Weights of a small transformer language model: 4 heads of 32.
Each number is 128 + 32 x the weight over the matrix's rms, rounded and kept within 0 to 255. Layers, rows and columns count from 0. Numbers have three digits each.

# layer 10 MLP down, 128x512, rms 0.276, rows 0-99, columns 128-191
207120105139103167176139141125132155141120116096170113104065100169175110138068139117124135154115082166151129132047121148103121060067092077103163168123171150087072140136153132149186129096114110
162078124105155143080139160153156103093126120188189086197121148107153127073114152147124148116145104124146176130133148113116159102081118130148152111142165133164148176132120094083095180136141105
136116111109140113090105153189172111119129159170133145098051164176177165068095145149079120121101079091199126180124143128136138135125132134116102048051131123097129148157105092143093129122157137
178217108105159142056127160102146144124101143222083118161154132099137149117150118106117171119109084107161146109126125158124154138086142131129134077145128122145140118110154148142112117115100172
105143123142092137138197119069160136066157117148113141103163130126119086181136140128114117159085093132071114126172132162144127133178132171163109159110150104143132171165151103141088179140133140
139119162122155103144095209140147111150145123125158126126137112145114100142109111181078151122096127133151117131151125143082141181148147197168091122137116123118162161102137114080144117157151170
159094151118104132152124147102134064139159058157091143153132139096103167094114102153130117145113133157149132106122068097097163114143121179163163172165107078137078120156162062135130136115215146
132114110098129167166147105111147084158152129128087125119167094105094174128120105134155141150154123139077085123086188102096093147166165128139107180167111099120167145120093096135106140159187195
109127151184109105101117127133127158142088118177143156137164132136152125125130136147173103192116163139176130148143114149097071111107121115116080149164135123179162085065083134129143145140154146
162099163120160092153121129182126128109121162193128136095097136172161126067102087181151161144134100097116128155147090194081104138142123107173137127127110089112106065135136159123106128087091123
093151144092146104131185175126107144144132122158125164203116116107155099156118124154117123084135156172155185136076170162163080126144092086134128118092168137151138137100069119126129126099153120
130134169145148161104190124180144149122157124129139135164158144159083201129130060183167101125142130112062131147122145177084137136113153085130190149078114102144166155137148077154114129126109131
137125179108189204183110112130120114168112089100156124163099174155089156143102067101144097136125114178159204168152052158096071135085117107094154116158179118114179099141131111181133157093112091
101163103073146102118103159134114218154165121117155170169123114187142114150151143120194103097138137158121096144075092095133148186112122088132147143092160076174114156175130184120154144096126096
127171121108182179166122131140123100101076117150148155126165134185103117105086184142154128110186128129127091142150097105101156101165091058114092113153082097163144137092153208126122172098078158
162218148190189126084082127175178100098139115127192117091057108128136106169184150142184103087094112137112181121135176119114100179193057203148131156119195112119088157112074179115156140150145155
150147140171094108132163111145183139131173150131196100155103098138098155163116143134159058138149088142175137152141155133088114126148038144135170100171110136109160143096135099122131077126127179
115107105118151101091159112167162117128149117106143159160095157032185089213141116169174144142119123101093109117192142149089217137085188141096128106120088164111177110169129126110133124113145178
149094145114130143114088129097177164194088166095131092085141137123106150078128109089142146069084122178082115178076114131136130164148105120073114206178198106086147144104091110074071084128150206
075127113106061158110147075147130121099128183112110120106122077149111118143130144180161160111170163119085072191157159107127070131169078104146125126147143136101114119158123137163100158129143147
130146158099134116106106154160123106105126128163108130142171104104170101174093093143158161152086074138097086098233132132126134149132152176131146163087106104157140133114116207144106168106150141
191114144096143121151143136128175139129150037142121189136167135136141104107116133074154103082110100142128163118181092086148096063103090118145094201114136105133092169122151145108164131161177145
102144147147112126144086182092182164176173122111098124120100150093089137134152177085069167129113130123161157153090125162163084145167179126113137120105087098155156138134140098087162124078117102
135091100121101115104133160125127137126119149160135116147134122112124133161077110160093135116128160139110164118057098189125169101163127092119168085144115223138107102140105143131158071132129164
165109128101164037184060107116149090124127133123171111106135115184129101093092106135079135053187123080141076113084119132146090107161094115130170129131071129100161106099138088115124116122047139
142133118128071173144095141089158136111132089147123141056160148145141213192079131175127100114071077119113164153135145125147084134175123111113101181134156125125135163217109124127130141161122164
086088062149123120092095117154107132156088185154128127106138112063080110126106121082110104141104156164088144128159126142098086081134107081125131121098127157162175145148193070143098082136136115
124110156143113153164124097133126063156121188059143126167109163143153166080180156141150098134155127164088090137130069151173131146190117148115195107099102120150088131053161127127157114134150181
185164142107146134153118131117089115155126121097154032134121100179136060164173129095091126127057144113107133088168132101082132068086075090103079131140135146195123116148103123162118129103109181
085120066093163087122078125107113163109123195129170116144141100138170105118113126143171143087172137112102098164145107129106145133139101133130138091155083150174117154052170145152067098106188120
169148066179121131140069197094128072133070142123102038177148123151095102146124132110175088072096119121176114112141117138107136174134121164202107147155112075137138111138206151123127181134138104
065150109123128159127087128118087078147210075050132135147130110131054117132104102164098126086111033120118174135063103149186170153171125126096170193140159092105143057185138195134156191098113114
083124121140127198155133066101111141135142160106134147120139143166096148099072102112162135138101157153141193208144071141130108103119092136129074132133194159068116089099134108042152140107145152
131131129103150165089126127120164091127132127133107154136143075119093144145164155110099069108124084054093148157152103121123171095117098106139086174164131144141147055174146147155134170101153191
157116203145133067159131166168162145150139085019120167108201196211163142132106123110161129133147112074089149109143075255173040166079175080082089158044121049193083100093092014000150117186119124
174097120151086138089167113120150103108118105190110163088113146179138161121157167158114093114127113147102155160143143122181153092117095118181070203136126118133142142117169147142149094124134143
104192151093152120125101100146085137145155149101110133131121128126127079062135105186164174143136128121173159143120161096157190158147133090120112079148093166178136089169168198142134141135172123
133154110152209183108200132152115142133202127121154166088077136141142130174162097142138108176200124103138120113146136163130156110136132131101161102169163131178108164152137066118089154113126147
118080129073138156096114175111146092122193151121166149133135139137111121145150179166133150109146130130141077133163099143172115118179093165119129131076162116091126120122178081150127172176150176
145127112086106183107137068121143085167128141153140096160097118095142134107125106134138183136165164139117111141167106089138152111147123128124122186151138148125131078103153126143118110121132151
156157096125108106088182131141142155102079153132138148201120140104136104133117127097128097164075154159134091129146168082127113156134137150112146099184149139151143173112145158150126128200109193
154115104120098142201130118113081054112149153152094157119156100178084157116125126120129113109130094122130099094108103132128120090126104123084123154129114126115149160154186104212171170128106118
120101118158138160068085122121124135102179173137114101146106067153157174103123116138179160160113116125173157118191118132132149132136140115110058151161099135126169063067135133109119139141125127
118167157142068109155090132170123077186077129073051132077121102158117112150114156176080113146104175119162168175075227133104073176109156166182129140128114110141122129132091083096102185123098148
121164110153133106092115144056121099185200141167125100114103120122166149118100108121122173187141156152111137117117122137081137073130145157133113165165105088112124157103137133112151168143137078
138106119113099060085072135143166216062099133163149118166080142129170117096111129129075139078133141108123151139132174156065087120132122171118155118139170103157100154115089092136161175154089057
126106126124128083118087084099047090166127135152114147130132117123182132117163086167132163164085099164213185148150162121144105128133191114180180116109152165125117095131180148141105117130127073
110130156095154092108130172156153137169120140176116144132148160112108106169128094134099147092122124169130144077172078125098128163102167157168112139077128157134210164169133154098137161101131150
170072161094130143099108138111143098137153070125200128148160141171144116126076097127098108196068139244235129169134118114096114182139106122077165110108125164210108173187099126108140167132179118
123093173129134151184166100154135117074126094159123117161119167161160101079127154194131149124196072114163152140124084136117145131129179164126139128117137149128133162161179156089145095110215117
127147159155158072159138122100065130170179098168149123106126077144104135143152179162068147088086157153220100100138129128162103156168108086179109084122154126149128131119150123160126151137175163
116135115120137152105150106177091115121145113099150204114136161077168140166195117101116111168095111119143139139129092103206128113137099126155170170149122137128103143182104196122144112151131104
081141113113125096150121146114103125122129076128133075163126086124091073157064112098131132147108154155171141142139113163155129147073153177106116134107106140106095167120204165185138181116155097
085131102151067086166115128144126122113093125120143053169127160153087113093126143121143144126138143139136158110151089134151121140170106129151190101145114120144117102092091175166157163152126119
102095071169048148127127079137098115119166202130152147125093147164140127105076111107116115115102160149207189134145134132100154107128100108099182121113080124145168136070156110129139092091102183
111144154106091107118140172202127129139140151112073093144137119141107071135136142110125167072076093106074110092134126145122099119116164128086151158110081114147134162099058139078171178101192149
069078089147134163094125131181174160113076143133105137108087168114139124115123119123169143114119154155150111095132170124145152139131057149165067124166178144154092181118131140152127134167125131
065101178116136133115097125114119118160084106147103116098153121147132136175114134113099106112147093131101129157130166155145138058137131134106140119140124142118112131168153053112144148134175131
165087158107145179056175114168143092109161071063114141121117099148113123116150096148133145122097136136078132043178024140129161138143118131116103139154155137122163076119129081170121193052171157
080142151134126161136128121098064161114173182134095084163189085159030090145129164078125134159135118121118128151116129118175120154158105157135134129101097123131074169144067047095131136151118136
152148157131165063141122142120092159142123123139132061167127129106098137101168147128080174093145110115125112084096192085104102167105121176145120170144122128233107082127162163124116159138168131
078155140113148177133130173132158149102147111078108113154110146088125119155114124107107183098171195115137170157135134130123135114124158094135195115179186191171125096080103146191141130127148126
094062110157107103115173161155111103167124118086124128111132073145138113166080133140082149181101171119144211105106106149072071240107142082160124103130085176139125128173110168146133091106146078
148126062107065113161166115111128131135073094056090101072160183140169162160092130135146089130142114151154112152163138137073198163137090164156083174211095060115128121111079132124075163056156144
103188094084151106178125153128098151111115151116093095098191114096133129136148128164143128099148009130094165112138098143065146167152152161173100117087130110103167132128126181073116128129219137
118110075141184155140127139150132108150133129129071093152084136143142136053125140123187095161155146151155204101107149169110094045129094153106137131147120202139121194166075177130121116125123072
134144179142112133128153097119159126146148114116085134119164183150160165109091152071112102116119160161078067137166117155116168142147123088142175151124086147117007105124078087115157105104058142
213122196152118109112146162095140096092113086135131132103065127131122126065098188071101081140083159163166106128146154148163125117131088159107104122149113189160090108104138078100109160127070122
127168090101154117122086181179159156141095173143112150176100125120164126194191170127168104079135157114159175091145120104101101156171122174167109111134153133141109147122125150162060145163090187
182060088175088139193188117167112166119137078173155143111119116047155092138130109164132099137122146131112119119134067138139139152184206141138134160105107092154125122135118112067136093111151130
120203094080139166185130113163126147139122129068120121156140047108113117133156131134117079125154128114096137124158170158166119130128145133154111131169188134101138169189061186166104152177083126
161135127096125176057209162150102067118127126165119112095125121100110068127138138124102175166125114091097091122131111182134182093116103136142173092132083144070089119099165179116136107136113090
146170067120158138149072132112112113187127124220109106097136142056127106111086040171115166105138117146139167122102153129098150164118132118121094158126153134118072157139125160157091139100203127
055160096097114100080057169134141174125136150108066089150158174129079152109080093118075084190152189133161145110161143128166162120117123101146166105110122162176157091124107122094134107139132166
037141178157071172160128058106135111134202138092148077080139097113068162117141109109133146104123203174131105121110186153112133095132137146129161159119099106108072157144186116111116160131116175
166141127115131183134161114087113123101138149110181093166122122100124146090113099079190144093117132117129170124094021114095148110119134088111103171188125142178100094093058112124162171100143171
162113150105146150170139069152139097077100127153159073092137118107168137116134164163118122109135164139099084099102114153116144127204146151184145153141114097102148172155096085111113097153078158
093089152129156157175068123128177194144188123137113128119124133127087114112114127099140136141137121099164100141149102153158140122149140171166150131133129113142166093098203157093128087170092104
169084173149165106095099088132130084203118218099163133127162110101089105181099147145114139058096130115111182137147158134134091157195170135143072145138140129142069117169158167175114141150087105
128132121124049112125155110152155106130126092193139115109143117146113132111079152125136087110152148130115102128114122119118101191119163124127150099086143132119137178143150041137106107081116137
155137185143108092167092096119132114136149081180157128165113121135101135143116166129159139157110150097063114158120129137141133124153131130102107102118102138082102155163126116137132125137125023
079177139146145161151088049131116158168122153151088160120069135144133121115133124092142046122197180067177088186092156141145133136095157089142125103130197126140183174190110126103107144112160165
134130158142085128109140110135073119128103178157091111109136125069153160139148177133119091105149082106069069134136142160160070182189100080120113166150160129089132111146167134143164145083130175
158166148104113128161164087161096158124107135154132153050118097095060107118111138083169119153086124105125138113121150169141111120118101090075061100047152072125124172119149100141149098142101110
122098149108172144134173114132120122148186144070089154138124157081140158086141160111135123180092095110121097114113141164137080151091152166129160093106141093152170158107143139055110119146172114
129176150139169162108139215113158150131225104178147074183124112088115139144132031092139154150112103103155144137176098140106156100123196149092240136131145145135160091126090053155149126180064124
097167101134122142145156144182115125143162154173094171136099183127113134123112134140153180138198096078128173144131097145117135110127115107149130157139188088142145134145153103121107085103116146
108093153139161135138179141138167153179102066131072134101127148136107115090114140092137139138169162079140078115136176137140180161130129102097134155129084097169091126108162167116110059179115118
120110084148153123173103195197139147137091214096155107113122131158148153077153157108144080180144194102116089165143140090127115200138180122126098145107069134189115184125137164206103091136167158
119125180125195160174139129103042183123129071091132080092118045132147148129143164179155187105102167103093142099094163129070151122122138160105123105121182129131124107177107182136120105108089082
110146134046090128113099168132196210116108118141189102109139129115114143119142109088155043099169080162143146167113179154130127138131143139175128160119099129136113144154151140153114165113101156
127148171118131136153042204112117149151137112203117114139120074099077145137131152147087125132126146139174176135141117132183150127133189143152154174169100114115142116110095137123125142105118052
118090065171070120111114150150133133084068125177093125169103165150103101069141164075116159131108104084059133114109173079130160117129101101173161160131113165100152151133168156125133083128157121
176124096153100130046114075093134115124117131236130193101135139134160133136077086151135177108144157142136137122157099144125135094153155099134176127154183112136059154159063107140127205111117121
127153182166090099149121112125101093126145085125215105112142199153165111075185106098123131124124172131232115141061111183173112084079095092109174140082171149136081193065074092105144066212143100
164139133123137120164136176105162104074106143124121154149090099119112150179204102130124133090145119118137119106073136150094140144109136104173111107136077052071123143141138080125138105153143140
117134139114113098129109077135142136119116076154166170104127111087084133140122180160095143139140151115110174114078113141138174135125138104140138156138181106154141123138084187153124126129133093
131129153136157117207134142096111095095152132195165143114136169125114188142154216150168141133115085090086108158113119156113084146193132130100131110186150161116126130083120124101103064083150161
171085085093132123107119092101113130130079155214186138141112108033151119121140117090145194089094143099102099133118115178155146158112130161131126148133137137102130050110082135157085146107167152
143167106130155114124124124142158139161166178103099120101074120118089102139063116166140148160173161150096138122188092167116204140119147157131109112099140104125111117155150145131142154107111153